Weights of a small transformer language model.
Training: 1360M tokens, 4468 steps.
Each number is 500 + 25 x the weight over its row's rms, rounded and kept within 0 to 999. Layers, rows and columns count from 0. Numbers have three digits each. The size before them is the row's rms in percent of the matrix's.

# layer 5 MLP down, 256x1536, rms 0.0769, rows 68-212, columns 960-1055
099:520511516463489507525483511536480530477471486488492529516493487518501539516440526486477495511461489457538526522498454549514459504515508530483519521521453495505476522514510519498480530494485464468506510507548469511532472483515509522481527505474504486473496527515492482493509474510520529552
102:479484466482519501491494510491448503524519520474511446486466486485452507523507481472513520505488479508477513509487557467445514519505476536501476473532524492476480507496508473524531492513487502513489511458514462507470470543474513465500511487494510508489507543473480519476499477461514491505
101:488506544489500490511503481487484535477500524501547501457454511462515497520458505488474505463481498539544485481455507492479486487513522493490506521521486477501502500520528506537522476536489533552483497456532493480471513516501496506500485484493494493496513482504484514522513519487528520511
100:499487525482495531541545508552488483421503443495460489500510517544492504528518494529510503540505454468492490492528546536484476457514519503494559467495530497497509568480530530496484480518541489475520486512494536522540480471545528470498481545539483517513540496508496502521495506452508469557
098:488495460503472522479524538520485500527502492487526449489458494510504551496516492508490473506517479527493463520484505498535507523520487507522503518506494478512475477499490465514506467508481479481496492502481530499457468513510526479533531509501513533457512509496521454477545485483517463515
099:500482449486524504556491544523539548500522481499490495503495489499521550503540526526543480500536518506520476538518507489478512525486448496493505508528486500538526495515494504504520451516506483493470506462474530502501497460461514523529485508542504510541489495522482519536471430501542518517
097:480516499463491472506517480503517468517486523493478529497506473542501523531492532456491484488492505494471463523512507458507489526482560509481502534532503498494494481525438501532506482514495524509526485460504467471453491522516479527486491528507512508467475487504541487500524533480461490499
101:487469486477492498474489476494521446504512516473527546471507493527539514480492507491477555500470580488438508488538478493439518508510492460515518505509545513506491502532498492526537490472519498505511470516438527511529465485503513499480528464500521474473508502520485543477427532479480517520
099:507501491516480491526486475449470499529515523502527531519516524517505456516514464503502517476529478540511519507515470494460555500497518485486506518482504508521499522470503509495492506514479488497514453489496489474509506489478497519488529486475519491511514505528490517483530476501477501510
097:499515540476492498528498502537533489496466508504494548495482492506493451519487513520496526497461520497490523507491467531478490482495480470505526509516512513515544471477455508480506495484482467500500523534484497502494522509511455468471498498465488469515501518513471484504557512522485509553
097:512548522501491466496500471523519478496538493544552456504507520486485489505497501485540501536512507514537516531479506515518499546542559505542515488510489476523521503484504509467479449479517550486534511476494527489478467514481494520495474474494489491459534457493477500490526488483542508548
099:474520509487479521475493462492520576513484470505526539480552480532500501499496451514481481498479485503487496499513465471448497493476510492513478503541476482497527540510481502472517519480500528454469485502523473513536508545514523505499497492506490515486487490480485499519554508525550514463
100:522494519507503518520504465511452499538503584524516513517496500432461514511491485545534508542525520495483504537503492523494485483520465503513493494501462513494512542520513521528508500497531482490502519505477536479524510477514504544482542483471505507533478485532545515499471487531509485507
103:514454516509465501509535523483517547465492486472485488540465507506491493490489478492496502474530512453501492464497484460513501485431498473475492498495523489523480519474545502466536518500491498527496483451526470469537544500475523534507515539506478514505463513486496542509484561515521482508
102:509513507525458476480485460502527497518474492475503531512496482457466472484510499487470520488495462483523578479523496488467497471499477482502493476485566526531499437491487492508539497521500486549543554493483467540547531517489520489509488479502497479487519514478521514537554516519511512484
104:477489526523488454494523464527501461524529516543506563474520487524495507525506497514518471514495499482534510531532492478473496455460494487501478459499480482520520447541524490474487492490492504486522498491537497501539509512518484527505506477488447490479480524503466541510512483475496522458
096:501517560526484463515519484485549471490479486485527498504512524508506458496498503451510493521511493508488523479500466485492484532536520503524438486462500477514493520474489515509493522501514510493477493475510492534463473487510481544484483528483570500492498495505478523559515502536492508465
098:502522467490503532462486495497485497476497488515443442508512453504496500514516510506479515497515552445496461495509488494489472449529533494536563519490516518505496533478423497526494505442493461513524513512528448513472489514521561532502490500440476521477507473487472520495497489547480501484
100:501520521494475501520508481521500461499478500511512473520476490511531505518548485520518492516516467552483497529463520535509518525482495477507506489462456558534445526456550530560474481492514482524504491515455530529524503511495501476524476521485503485494532514499460506458471505458528457547
099:448463465461520522502472481479483529505488482525501520467515478549460502457543463470500481466466501541529489501502481507514470464471563484445462512479465497515529516481485502492484515461515491484508475473490474498525524464513529462489458486472498558529547510495495566489496507497515522528
098:512515458519510482479450531496490492499478483497459516470517481523474460499512473510456512484516564472495511473459543515504508505543504450485516528537505528509490520495533503450488519491517494504473496563504483517537532478464478525494542509485447508498485510493487541476524507495475483507
101:488506491523470442519526528501501520472498509524480477521507437523501507454470466499535531536475489478472521489511541509502529478493481512454483532538449511469506560494541527535560512499509421501462501518468500486510501479523470467483550543493503492533516547495527465524527475510538517505
102:483507502437440511519522504492491477483499495476534516541460510495515491484547488498500474473523516516507511458517506490488478497494478544531518511527504536518517469502505485505514507530477477532476498514499528527465482439472419524523514479521514497504455477524495554530454482535516503519
102:512503487522476515482496520530470490503483571523509506468498477496490536502462490459499522499535491550498446484471527477516501483538510542504517514540464532521498547472487532468525494476493503497470554500523477449487529495499497521504497515529462491521509479493465515463488474482465521508
101:459483476504512518487471421514491542465480527534498478522488480474515518543509515494478502505500476510496496486547484493469510478487445498501470484473525496527534484491487502524487485482488489536504475482558556522526513515544517537513477463481505478547500487497495513453548500498492507496
099:518507490496492509490499495561495540474481458520493512514510521450473522500483495440453491494510466480526509514485508484512521503501482523507506503490544504489489531478510491495508465499479464475513551476494503509478540485470416529511528522475508459523466519477536479484470499489468522518
094:503540480565508494496490514501513494469496498461487522533491514481507506487515465425517540486528512462481513470448508483494486488502469526487520550540529505449522542483486502488487489505487492508501429536511512527503509544469461549487498522545504450458517528452535520456516511485516492499
098:493473512511454497506491498504500517499489466465484533537527510494494478494482502471487471519538462491541488523500498494475546510511509542463475440531462498467460535513493484527516527566498485528501505513470470571475510493457503476499531510473528494472467494460500473494483480489497507487
102:524479451496473490462458537497527464511478438512512575520503497474508476481498518522482484499533479502557497536525509486491519496542503533503482493505474466488501519527456508493464550540527468511501438492516492467496498504471519487501522518511471471508485556494551464479487474506482498483
099:498493487494527494504484484511519543481528526524498514534484461480497488487519509511523485527508493507510529469471485502518534516487487512449502469482539467507451476485520505484496496552521503469497519444503495484475480538486482509506493537491527503483478503544484507496508505489480486458
096:492492508465521471512514522525503514535534485465486533476504470526491517490467505423489496548502499548561521535497519466532532510458530475488474511540496515508555519470530534488473513496492556527500482497511479463495485492507533512482546506472519507504497519490517483514480469522511542495
101:513487520477517538504493502479497492514553497488521530499528526523499512489462490473460498541464457498492496544512511505539488503493506504480502536457482512465483501500481490468473496505553531521501449496508505505519482483493462511537490519482510481520537508513499538524453502532520522502
101:519547479532485478515543490501518509491455523509558474530523456470486490506514510455495525485453551486457531494495498503469514487508502514531443469507542508533501541523542480515497497500473506503482484486462505448514519495520462499451496495516520512457481542535559493494498525503506518476
098:527481502560560465524498532486522536524509485507503535489499470487449470517503502479531507505500552477483471486487538521509524514448493539516534466510487490533519492476497529501501477470500494536533503448518507503465498491504478472481504476499526493499497497529546546474570544487468503471
095:461496482522537491466464529498517487512503475461522446498534481510488557524485491514493459500466456520458477522484524507497492478456511510501533536506460508534502489464547485470554592505499560493482457482496488489510525508539508494517527531486494522490550488520511471452491485478499517521
096:497504511525504514470518516451498539502496524515459482511505524484470530502557485513530530476512489481477486470472493469472513508506479502541533486507507494538434522526511475533497519473501514528474475503476513516508497520494493489498497533507476518513472493557516510484462542481513486467
097:486472504531532483489462471461482517494470465476505487505477530503513522503479513450482508510472480514488467474499511526512448531500511533533498516487486536468530476518491513470529511523479490526461469474508496494474504448503453521466525488507499492462531470463478514484504474468466498474
098:487523468528497534513506524471529483493572446507447496495510439516502542448485482498507506499489452501470513506510533503557502450484470484437496519468536517489480505471476523549512531478480501524495510479509477527516496501487473505471490507553481507496460482501489502525505511501458493464
100:523468520513492497456525516485515477524486523524473460500474489452488520480504509490523503510542514510541515514498556526479509513520534478510497540519517450556497512481506546468505495496515467491513465521463437513530503499527534483477491481513501562499506477490509452491491471463516495513
102:486524482444498482472500459532458497503499503533539486480511486488501470497511483531501476520481453523455502515491503494514514499524450507513482444509469497482508486496509505518482526535515493510444490494457443506453474470484491534502517513495505552565507542472524497499487499496487498538
100:503541537502496492506514484522512494523485479521594551483487460561512494479512524496478425478512444510474493512509497485464492473502495520507506502486485503477445492523472492510514485486504519502476495476540511459497490493482533487499496557515498503485505468504491556541498514493477537529
098:489493498542478455526509512484508514475508497473518491510551503494494465519468509489509472456498515462563490499489506477511496464521489448522466562501529513477478468488525496474484507494533487533525547494480474491515475464468528507475479513488450520562488509499529513499505549454513480494
097:505502521506531509495502481520482530476496480532530500492518487538579493497482520515483496512493499516536513511450535515495523489511494434474478494522523511493505445533529495498490543552519544497496476512513419499465461519531467504505469529501508484503525531509458547513501526510485505516
101:524528485435481541538437523488474438488495506505513519434545479506480488495518512509492524529501516525494453514488503526476506495537505499503476502567490503529505450482506511472487484507517474562548528506502506464505496494513474504515544529549492488467507473467517512458492524487536525504
100:505486533493528502500481486489493525506489502464494558514470480477523504478480497526514549477522528505497465499498468537503479512519482542489513513474523506426478484507522513469469494488526511523515493493570444513499461494462523467489491496516526474501514541497491528497516496533500488461
099:529488516489480504474471497487476453504522521483501515516522535517504498509502506512494517502506497459526497488520524465504490456494504448484468516489549511519478545498533489519454526531477512521505495504502506472465471479516494537516523504517472495519493477506508517452492516512532493474
101:510518500497529465523496510491517467536526524505517538492460485507521459481498460468528494486499535504498498461473529525448481517501514450491490494531477496515446557497476510524502492506474518526460472529490505468499507519507552493512498457497470532475553522502540531484510495488515504500
100:504504479492494509507526525482450482550533502481485496503515477492483490460489477527469494495478484527484536502539478460426501549551504550541485548504494509479510527530556497516497488481542537534495501513475524505468497494457523520459502545474496502499503504509503477509469541445506481526
098:487514519520470541521531537499503470472497534553558519494524495478521533450528560496503483511490514460502469498470501510507549508505512519533543524488497556470493514481504505504493495537504496476535541513501512489525470536506492465502482540518511482502524509506554462503475530495502495514
102:492462507493516507530479445451513486502466488461499515486493464524546492470470511485553485460484504492490514496515504529519484499532482495489455507512479538520524522518451511518501499522511495534457414528479483492533505499565498472480492527546519481504507517484502447512481488485512509487
100:464524488539491482516494520480497491510465432508509487504485501534523510532506532512509530515470509535501476494514479486502513473509438512478542484491541532479527555501541486428494498529501539491498475545500519479552472521505487519523464483493530529487503465477502479514553506463513510414
095:457464520538517514507536489495499495517539551500490532480505483495510515562517533515493494479499471518531515503479502510506517487533449494461494499492540469496517501524496521530506494487531508514532514525497443465472468540517460526516513500493440515499498525464491495514512470469482486487
102:529465490525506489480506485513556497469492537518505503449496508503499500534516538458458488430495486527486495505516470503505515490525503394512522497447489478479470469493540505499475531501498463452534514547507455507512514492482481504477490490491494545486483511478466527477534516484546514505
098:496487508498480508532500532519510484536507473509484500498464507491540536478513498473519500478495549501486566491501507509477492516494509562511507504482505529552453517486501511508501494462525521562504513495472548531510508508478520530525513493497515457518516519527479499470493520516517489490
105:490516488536478487516489520539516505489506518475465486509452489516498468517446487489535497454495496487489523490519476487550533507494493536496483529529523464515506528474465470482518445495530491458461499464517507487476472479470503504484474524479537471466494537439530504480464486507495490512
100:494520494462490505476477467498528519505524523520467468462507481511496542479553488512538508479477442494505482497524523475503467506513517506540476494554520447551482505496495482520510442463503467518514500469481517502467502484534460468507478523521501543504504519501517504501518505475491490530
100:473522503515540463467502486485515457510511471486462502467534499432441503520527491569465564491502538505486455519501473507525507539459512517514499499505517544496477514489531550503467523485448533501501495509496506494505451524490525458486482519463510500528522524529544520515494478497514475520
099:442524503475471487515477489506517510559472498521515466509485515534518475511512528530535495493492530496490473510486538514526501484495516459516476454491478508492505496514502495532537468536507490506508545513501507456531506507462498513502505544472479497485473436491471505526500483506467481461
098:515478515490474485538530460507502541509458472493502470489484507475511496492478506496502488478489463494528480504520516530482464504505458469474479510470513477485505497473470471485537502530510497519488564481518521511418496507500478553478467502484544496497487524513433502526511469529519482497
097:456512494469481488468512532505548527488492528486499490482528516476509537481527494511521506505496514442507514488535514519474510486542473471535536515504476524510538513547515502472480510473488542509480447484484485478470502528516496500534511475490506514474479513500520471513515485497456530487
101:494510506464461480520481539508482488499530483559495493485503502496515473519550506511524540485512454501509503469506522471501523514472500470461502470474457554450459504519485509516525514498512512469491487492513524468502523496459535456481503466516464451449495459463415495503491533469493483517
097:507502521500501526509479478549478496494511537543512506467567504532533469514539528451500476485444469502531541532482472485521463481501494495478491546536518469511523488475497524495519511507501479518498497492498496498485504511511495526484479498516570488497498471504464506474515503523482474544
099:499512463494440489524553489487498460536482478501499500467499504456514466486504428431518452466479505511504439490523493515521548529511418478478474486483508492521510484503521475512484509531512502509453506496479478471485452520450487531482538470538530509486510492490522487511472491508503491560
099:525488507534522547492509511512488527518471491504476493433498506516483538489465455511471494504502471507474516514495467500493524511504506500484475475529463522491510531484521515491508525478510483500518539452475527516487522475467473542487467477462488524508497460502484511492461484528550523502
098:505506523452504529503524472522506523487480518444462480478526537519515477513488503541487479520480446484521519534497485454501498512526497528526504489521522514513494497488516479490542479489487529540530451478485490516500475474473471487501520508504475476444501540468513514501468534514487518524
096:529490513473535476509513477470509463486513483525481502456507490469489485540555496507459498486520515482478495466570448495497479481500489510502513486498534510466522488495489527473475481490445492495477508532495492506537534486489522464472517498502484561534496549485540496548508498537523509532
100:500490509496537515471517503493496504500527531476528529476496515508488457486441489507501486497516517527496483491504511488505477473500553480500545528500482479499519508509482506492544524535486530479449554508493506514499467505508497504492514497487519519482497492474471523501515541469496467489
101:466515498495464512492538483492511507497530513520482487483475501511470510488479459546498485498481438520468481498491515504483508503552464475513536525511467505519537488471534506515469514484499488524510479515525505507493487516502496533465502514506499524497511531536531497487479461559466470552
098:511481499492500484487485560503528542516476487487503549493525496538473512443554520498441479498500523553508510506484454521525452481504515501518456459531532462515514539505509519493521459536545522519478483475504478512509451500545486512522567476512525536506500504528516537515506506530500549454
097:529490514463562462501511503486491555472506479507481448526513502479505476511511547535439512479482448438467489550478486496501452511466491512533513509523459522536499500502487481502513459512502465482506523485508478519483498478535507495532516513486483496502517518472479512501490480480493503487
100:498485509499494477543470501541479510527528522495478493505496506512497470494525470523487477508506489501464500490476538466487553463541482497483527499500481502545481486485521514503482524502514519498541470509468524520472504501501473524472491486498488554500481447502508503507513437498496497548
097:492479516512519500494484473508437483474501497485492493476475510518521503476485487482529508525514495466521481514510522511490524464491525494487506467494510447528537503513491498487437492468511502480516463519495492529505501501508487448521529506494528524539546514496469483559455471537501516505
100:483416486493524460477524489479532463486519493508483483467484456509516451478484460523519497509494517492486514465490522469476492498493516545490506530476552481487528495511490485489507499563501494484502495492441445460504488506466528488435526457545463492486502492508523485533493477469485526500
098:477487505494501525480496502487543491464532494494465448491459457508506517482501528509561530525459552501464494476496539470522508511501487486493535470470441491458475516483473551533476478464461508557490459531506476482537505533509521498521554533497519504513523500499538507495474489471527462481
103:482512517471484519507494502498443449498493526522529506513516526523520503478489515507493468487497445481492476471502518505508494514460489492512504442494503515483465547527491496478508504493502461479445474492491484471511495481509455468560533521527482504525463490509512491445527504481519525467
097:500515516515484530492501515483526492516491483509534584485499494486483515501454488465479497540516523465442508460499498523589484521515471496491535514506473513512477456502502480540501494501523532495538464493487531503458508527502544433538535534509497473526519541506539478516501480486522499487
097:481529491512489515513528537510482525498524508521461516466519506492495539524554527485486502488492499530505488489517511484529498502544486523465516484503473479445491522519523510477494540466496476535492493505474502517494514461532476495530491495517465477504457564529454486511484527439504479521
097:510511468492534480473510485488512457475496503497472491502544482503449504491523514523499478528472517513500479481521491534472531506467489468500494524542515506493569471514500550447457507457488487453491541511499502475483501456494476510479509485477505492511533452534488522471459543476483484436
101:487482484510484497482516535521535469453472534544538534497505504493513591526475483528516526437511481526488463494504484549489508498548517507519494497494533535475483521541499481539475482526488503505451496514525486508549461495507528531480531525486500531489505481503503469550500514497524491486
101:508519467558490515506500509524470499481457529523452487556508522468496458526480478524537524452511480482468466491503515520488530500458553455508491530510510476515482488543529494496477514479466470508471533508470513482487497544457501578539513519523504522493492476494476456477496499486464507471
098:506513503449521502511526500459525509520514483505496565526494465522512498494547508507529530552522518481516514514461480575490471493458478517528488436521513505474485516476534526485475466498528495512472470498482531498467487553532532495502496495512521488494457516521480507496533469505490501494
102:495515484514545461531460504489489545480470488466508490506482530523479524559472495500505461507504505489514476516489455530533518542500458490506489510487486494517470486500526518541511482536530551465507500492491517505475468490500514468508462477487525426537479511499508506471545482510474469501
099:530511537515517488519554469475464496520534517499497426521480483534468528498508478466552484515529507493495531513507470488515531478475484475520539531469514484508533469501527474493519456520522510493496475494479497486523536542484521496503466497499497472511512542500467464475522557507482493509
102:511528505497480495511476449527465470495467460455520549485483513473505522517521508519474474538474440513531488494455462500528533520517496531498507513482522538513513462530513492493477546494547550472484524534542504492544491479523479539530487472507506518496491528511501474495456450468479533499
098:485501523535522514483514516538498482494509542476518489533511508512505540507536488520514547506497460443493547481532466497478469536499491515514521494534459516498507500502494507502519473499522541513531468502527568517501497528550496515459499527476526511529553515505525471476467503539491496497
100:501459464523465502517453506501505487502488512478480485465497474523513515516517475522519517496447499494537523506508527548518442479495495479484517478522507491511503509443540509498509515482483477453508463523535487509501532482548521510479518515469512489506484512508525529486495482486500481433
097:561524499480515499488476519498487534515564518449527549489539522474491539472517491459540509506476526482502502501510497509517499525501491475499518452526488512511519525513479474541487505479457514478492555523474490529513454541485469510513489543510496507474526519518480473473476522504544501484
103:515513534476511483461506481493496474540492511503492510506517576506500472562490510542577484559517495515495491496540486475491463559499512493437496526487497504500517491522503512521517465480520473452500477513515496495489497535499508536439533427525496475500497521473480474448501487507508549494
101:475485474456489495497513527454511538498544491520582551477530485509524482510531564515493535492534494505500510523477497500474510452517504554502540456537454525495477518516525529525540486554476492474525536529543509478585540499504502507516518507474499495482501495506450530476490513483541480449
098:508491533519493546523490490505494477542448482545526497522491504450498494546461479507481497477542435519492473536458493517494510492524503517555531493501492466514494511523440473488456523541534539506493461448520544493493491524514521484484489529485492504497537505510474444514494488527509535484
100:499558454544542444506504526484492526502504498501468487501481533500495490474526497519436523520521478485501535447477507523477497503455500531501505511492513489489507515509518549478480540495517485514487496512480509459561491507492482488484499505517494496474543495538449519507506507469553515463
095:480474502493487526521505538513531488520523483484494506489485527468538504501556490456446473530529461499502523513504498505518528521460520488464516569491473526514485520481501480464531550431486489524505518471463503490527500511476510483567476511464507527509489489511536544511458469471470487502
098:491524508493523504504472477511467508504528518499494506473559551490498538543552455505485483499523525484470516478474468533552479494471496484489538491516510499491477496495491448468521498527501491492528518490540467474495499473493508495490502483522518507518478482500463493480473543494527482542
100:511508514486452480495519456484512460489512461500510550502517515489490478524486484495488483435461495546518510507489478516472496498501510549499504473495506477517486486452491522541487484515445490497513454492463502505576559498499524483506518479518466507533436533489477470483529505518516504497
099:541563479506505502509505459514539464456480515501526506459486484478506502506504518448538508527492474448482465464520495499489510470468510473504479478480469513514539498506504511486531489499513504499518566493505482469507518482518536470513459516482491489510515527555519543520522470465522513565
101:518468508494486521474520485487506499489472537504530474453499485510462474504473531486446517545430479477517507468499481533476508501483507473515488484555532468527519492483489519433508500509469533497508491517513481545482511460500480521479481472501546471481489500488470454489493516495497536481
100:537486499488482509529487489470560537484514493515488523540470470488512470468501512533515509526486496497505496523515488503533488475471473429462488505460512481529525494498466471540500521489491473503495496499486509520464479493511522492491464509534500515477464459542522465526538525537503475496
103:480499476517545485525510524489533522498466533462487483435463523456510500496469492507485475490487548453507527526507514491437541512453482542481477468499495482528501507455541461515461511494499534470508530448498475483504507508493495520458486486536525533488452454496497519503514520452471488473
099:510535519536495527534500494487517419504469530499500515492504427476501539493483493520513528505525445508499470493484467522549509483491502509512487455510529512512523442479510519501564500524538481507496512463528436497507535481508490510494486453528458544530489485511507503483457488522545499514
097:534491479502516472521514525520521498487473490515493529533527491514514501473483486484479516477501507474471554471509535472476512523478538497466496498482457460497510523498534499467546468506496541466503553522521500466518525497448497514504489521490492477497514503536522488491523510508531480499
099:543497547510443528484460499531461467522477508494515490480525462497546518509538485492516464488479478491512487510525480487542490525481527539487509497480493503542518516496481503520504479499522501474500510485536471550480512496486522449509503480494488528508501495487545492531498489496554510515
099:496516528522522505473507507459509520492461451511451490514500484499473494534529541492469514483532497539502487471486504528428514486482550534520489508520492452507552521539432510495478487507492480478464484518469492490505547483500484477503496478520513498480510468493518476545496485480507547468
099:487501512468519492490486515464492490525494509481486457483488476481460517456511503500498499478503505538535517545495480466490523527471485486509568481470511490495489496488446521522505476531484490543457533538519494506481526493486501505481502529518484458504503528478586471473501515477510520505
101:500505507524483464491488503509500528506509495483459462483507517488477498468459529535516517482504480476505494517501535502462506518446489526476479539514544473516482476460466493476488495504503507479478521480475534512487521513543512481431513469476530538516524490501500481472480499505478498428
102:511536472501484483441508477534484536496510512482479493515487445479463521488468470507489514536481491464513539526496541507500526524512503479472509555517514507501491487459493485535520475483505477481472510505490470511522518478522526517505457527486482517501540576500504495482530489498497515548
097:461511504476485514456520512501496517505491525536503515497461510467488497483506491515549491488514569497510493524496525493438535540516502529420519505473479491523527496481471489513526520537476491496494520482523474497521467503505531537497490525461468520496491521476501504475474489544531550510
102:522534573509525486480447484501534487500468515495526465513488479504497483527507526528554517503487517498478523545498467496466470469516470485522487518481532491537512490491484522475450435471519540507516486490515518498490498469523498499502525489508498492507469514448506484520520504485497530546
100:504521474490527488500505521480505529559516468491462513505503515502521499468462506493468474487510532479484519486512510510513483507447486545515507518511502511506499480507503463485530523511508531544492508516504476482489500514485489490511523478527462510495557447525520483498516514470499486490
099:464537466512496506492446495472497472534499511485505429511494469547530495491520489504471470510480464478506530514504520495496505488501501546515482479555518501511501516538465522493484494509462526494496502522526509530478523536482480514524491469457483507541509532530518430523511518484463505496
101:534533471461489566542510438493518461498510511512508513467498550497528485489469502493505531476478510544517523469517490489479519484480427516460496508481486505485491473482444481483484486548475538463510553519545479507511518532483478515528473452522456504489493476470545485528475498501464510493
098:508499494466528496517515530525508541497477496457507488506509507546500510469486512489450449523490446550481528510511503483489443499495499488528492554460501528510501544488493510462470484522478446500510513455500516495518514484475526494539460494517507486510512493506474512494489482519499509470
098:451480511507482570553507501516510520508523459535507467506509516504470503534490469471428528561517490531480515546536511468483484506489527507473493486471542504517466525537479490498449500494503490494485527510469499493494501503530529513462462552500514487432502504492525471513480473507510539487
102:450438438556515502501500505476494478473464523481500473518508518520502478526526536486441469519470507472522499541558490497517490482523483518432505526453530539494494533503546552472497479512518454504511484526470530527484453499520492513506525528513475481469483535516506507516513504524481498454
100:513499502531476539453502492478511503540485471469501535517493496534501489507483515461485563476501468498494443538493450501528467551486496497506546474547510571516502481514493489495519515519509506484483502534449481471475480490497548477506485484488520451479473520515465515508447500459479485436
101:506517485525530552502490489525509539505528479506480512525506541479502453539491495504479539521476505506492503507483499500488507542491523499519523471538484494511492541496499485515496511470455527493513560485497503470519521514456504498476544515564476461508498505505535534525491543493446530504
105:514521483524526521485522478486515441454476503485534521484517486506486491472500482492494535525520491525508516490490447473522458503507534469496463549567518476496513517488555511511485515471487488522535503529519483470517490485538517529517483527502543521493438539490511509509471500465530509513
099:494467531469537472485514521495506496499479473538474492512497487484520426503525477505516494473491488457446493476498504521485521475517506520540510492556487490471502494484507535534490537502538507536527423519494470504519499491519514536517455509528518501512522535528502527489478482512484480524
095:509471511501485483485496538489558515474530505509468480509513502514511483504527475512531494523542493560531516505478497487556505484478485520509500504472489518503502531479510487549553511498484509477536488498480476507425500496463459485526540477522474492474509457514489512497500506494507505434
100:510528533509498469508490523480562516540525509510519513521435453486490493522453484476507534518507569486514493495526506501452497528493502473489504498523454508541482521546505557477461514520514507503499459540501482500519486519543477494474542540481493546506504440514551523527522489501517491480
101:508509485461506494507466466537483515501473490444477545470474502505489499464504490493467453501523562462502500511513474495527510535461501511499507487475530500466446485469477506517501457483511491500450528505492485488449509517488517470532515499510470434490557488521497466460523523501501541513
096:525491512497493508460492462472476503494569528498530510497528516541490493517493520505548491459522495502525502542491511501467566475531498495472501535511467505469474501502533496485519508502481481487475466501495495456460500476483472522482470493473476473540500472471516535531537527483483466473
098:484499505480449516528529487490535497454494510563501509492470461491496510507527479526521537485504518520485542479481501486469454497518478508508488534546504468502487469510485460478485472498507536550509503497505547537492496511454448560486506549533529537511480499535508508489470474485484475467
097:488507485518512498465519507437507497449523502506516530514522464506507498471476495454493505506524478492484522503484537489469522476463506496473536496498543485510556485504456495519506540495475511489495515476474489529494440524532483503491480476524490504506516509534529497483502523462503508507
098:470509493504452540475482522501506504458509488496508485492537494469457425437514526514470506509488485463467517518464523561467521484558493484523524486550469493494486496493470489464505479523491503477491516510490507522535489508487484492508492491500496551495512482522519476489498516524498479530
099:445486442451490501518501500498465510494484517492480468535518533507533487475489482512488496514516507491496497501495508464555485475523502472502497499509475438495496518529507539525490491506480460495533573509453505473461534493523461508505501447527500476553502492477464507521483490555516475577
098:500475494450532482514488545504480563504500494440500473501508531513529510482531502508510504442515492473529475472526495527518484516477517501495543519470504539529478522556488458521488467533493478493526481469519503500521574496488490502493509469481533496484480539551498498537505507510512512482
099:515530474488476499489520499473565545458518463494491445455496469481489513434499524474460483505476470500497552484490503528478494555520524532497463492477504516555512513516451496495485538486486494530498488498515496492500480511480521492543494475489501516460494482531482475512511519479510530483
100:473504495550479499533483451521524531512515537497445504504494484544527490531456511506484456492533530528514503479496542508505505488466479530494504495476490529506567496470515494491488535515532517527498508495477472502501506512536530494566489515477472479467504479494511502465466490525511521477
105:462505500534477508500507526533472493493550471496536506497545514512486500522505461508478483462507453496510482517510495516544513520488482529542480480535489467467494503506555494525523498479502487510513509497474484460505474471478509468535518443468505542450486522463540520521513496499475480509
103:535503487516501498503518496546511518487573515452500542490486534506489531523523493509471467525459508515504436492481497494483559500485541474471478543533507505515526493499486470487485500511502480507472498572492506506474486493486472477496517589478482514508522520536461478483480529537481501451
099:504504471503524488511528425491516484446464534501547453514484574513469538505478541537502472499494517514508516502546475514511482523511486517514469508543512500498526514546487526524473541470509505479520491482509487478526504501536508508477493545525538497487505507447488476492517517508452474502
102:534489474540490498480433512479494479508519511507492486500549523502511519501490510468517505508502564522487495498475502499534509506479523475515493505491514503496508462458517496523511490464448481521486487487525489476479474491529548535508474510467527480509494519473510533533508529488495481499
102:458523496507569504507481501474513477479470504512505477496517476521477453499504511535534483506558484522490541496462459472488480518498504494477527511506533514506477482511528500480533513537533512490518531518575518506484476505539529500504506475518500484487515499509476470486519475478516503475
098:488519470498487507501489471494483503531508485484492515499482478510527450448530483531479498498476533483457479507485440500498468513454521531454424453513499485501529503544469510465523475522488529451474485411523532471470506516502463517506487486486523514520533497485463565523506477477562473590
097:479446498484491520453483467533532494479528540487527489499483505493526513470501524549490463528482510491485498507515481505523506483467541501530532492497515490464477513458506462484498468537503491519460512495511481513537471534508490496531486469466476501515529496493495532522504488496506490493
099:502546512455471493476480509520474515495529503474513523528474519488484474522500485488511468518466492502449467455490546511498471543516498533488516471441532494470467472525562517522441477514526509467468485510509523486491514530493531504463469533489488473539532513529500467494511496513482489486
101:494476468491521502470485509535484498515593505497492537515571518488502497529458485474520501502504504474524474506493479522506495485507499536478493529487537478508486517535507521521485452466484539490511437469589498476464486503524518509480501533528482475482481565512494469490537521513529502486
101:532453517475467529516473502527490497520467487476472541475490527415490541476535512540504534513477579537467479489494519466534472494523522530463508477513466487517507462499463544521482497477516460470497506513506510474470458502471492482456510504500461472541469502496569504520541526493524467468
101:468485470561496461502489490479489501493491509511487513525515532548513465527495508514552514495495540488523473504504487467506530515507534519476469502544554485490531471474460466521508492484472471448507501486550484487489445532438485543514520497510516547456512521476502490483502489537486510584
095:479527494530512484479510509473499493527550504518466492531486515522523471471439477494469522486467460503489566531491467495506488511479523517526503464533498504487507443483530500547491482496511471473499500511519544530517498518480511486488490527469487505511488508493565517459490519484443465489
108:474564522471513488455531517481496502499475502488545480465502499502465503517531557491495490488486484516486488485545526488543527498517536473492543494520486473509551513495514512528445500472509508461495504563505564555491563472480460524517485459458493492513530511522553498517525515472454489537
098:487538488513467507458486489489480512458442515513498481553489494500506515490435487503527462484486487472515517524517498495497506484457465495495492472486548512508493535511512497526487514464514508525502524518480530545509531513502517534476547523501505468514478506510529531525473530484483509511
095:458498509502508503444471515521497537534480503490500458496536525519455510507521527488500533525519533521551527497534529482482499512577461453518513532488518496494491453490508489533419448461508487516473520463512531512515528514507507470484548493530507484531506538501424518511496471515532522487
103:483517498512516471530493488442491516494456479505465465527502515509539513508491513478518467485554505502502473489496488509485513526490464497458482465500498527516490516497486491459521523487504476483488487519550481471493522453524550502512502549510507512517505463477441495539515510497504519482
101:483541477473465472508436538510527506536495494440494497493476449512526512505526532503492469508526502494478514467443535478499511504464483506520462491511503500573501521542574496491525533497511493502525490484487517513533497517472492497506495506486454478529531482521521523509495542495552490456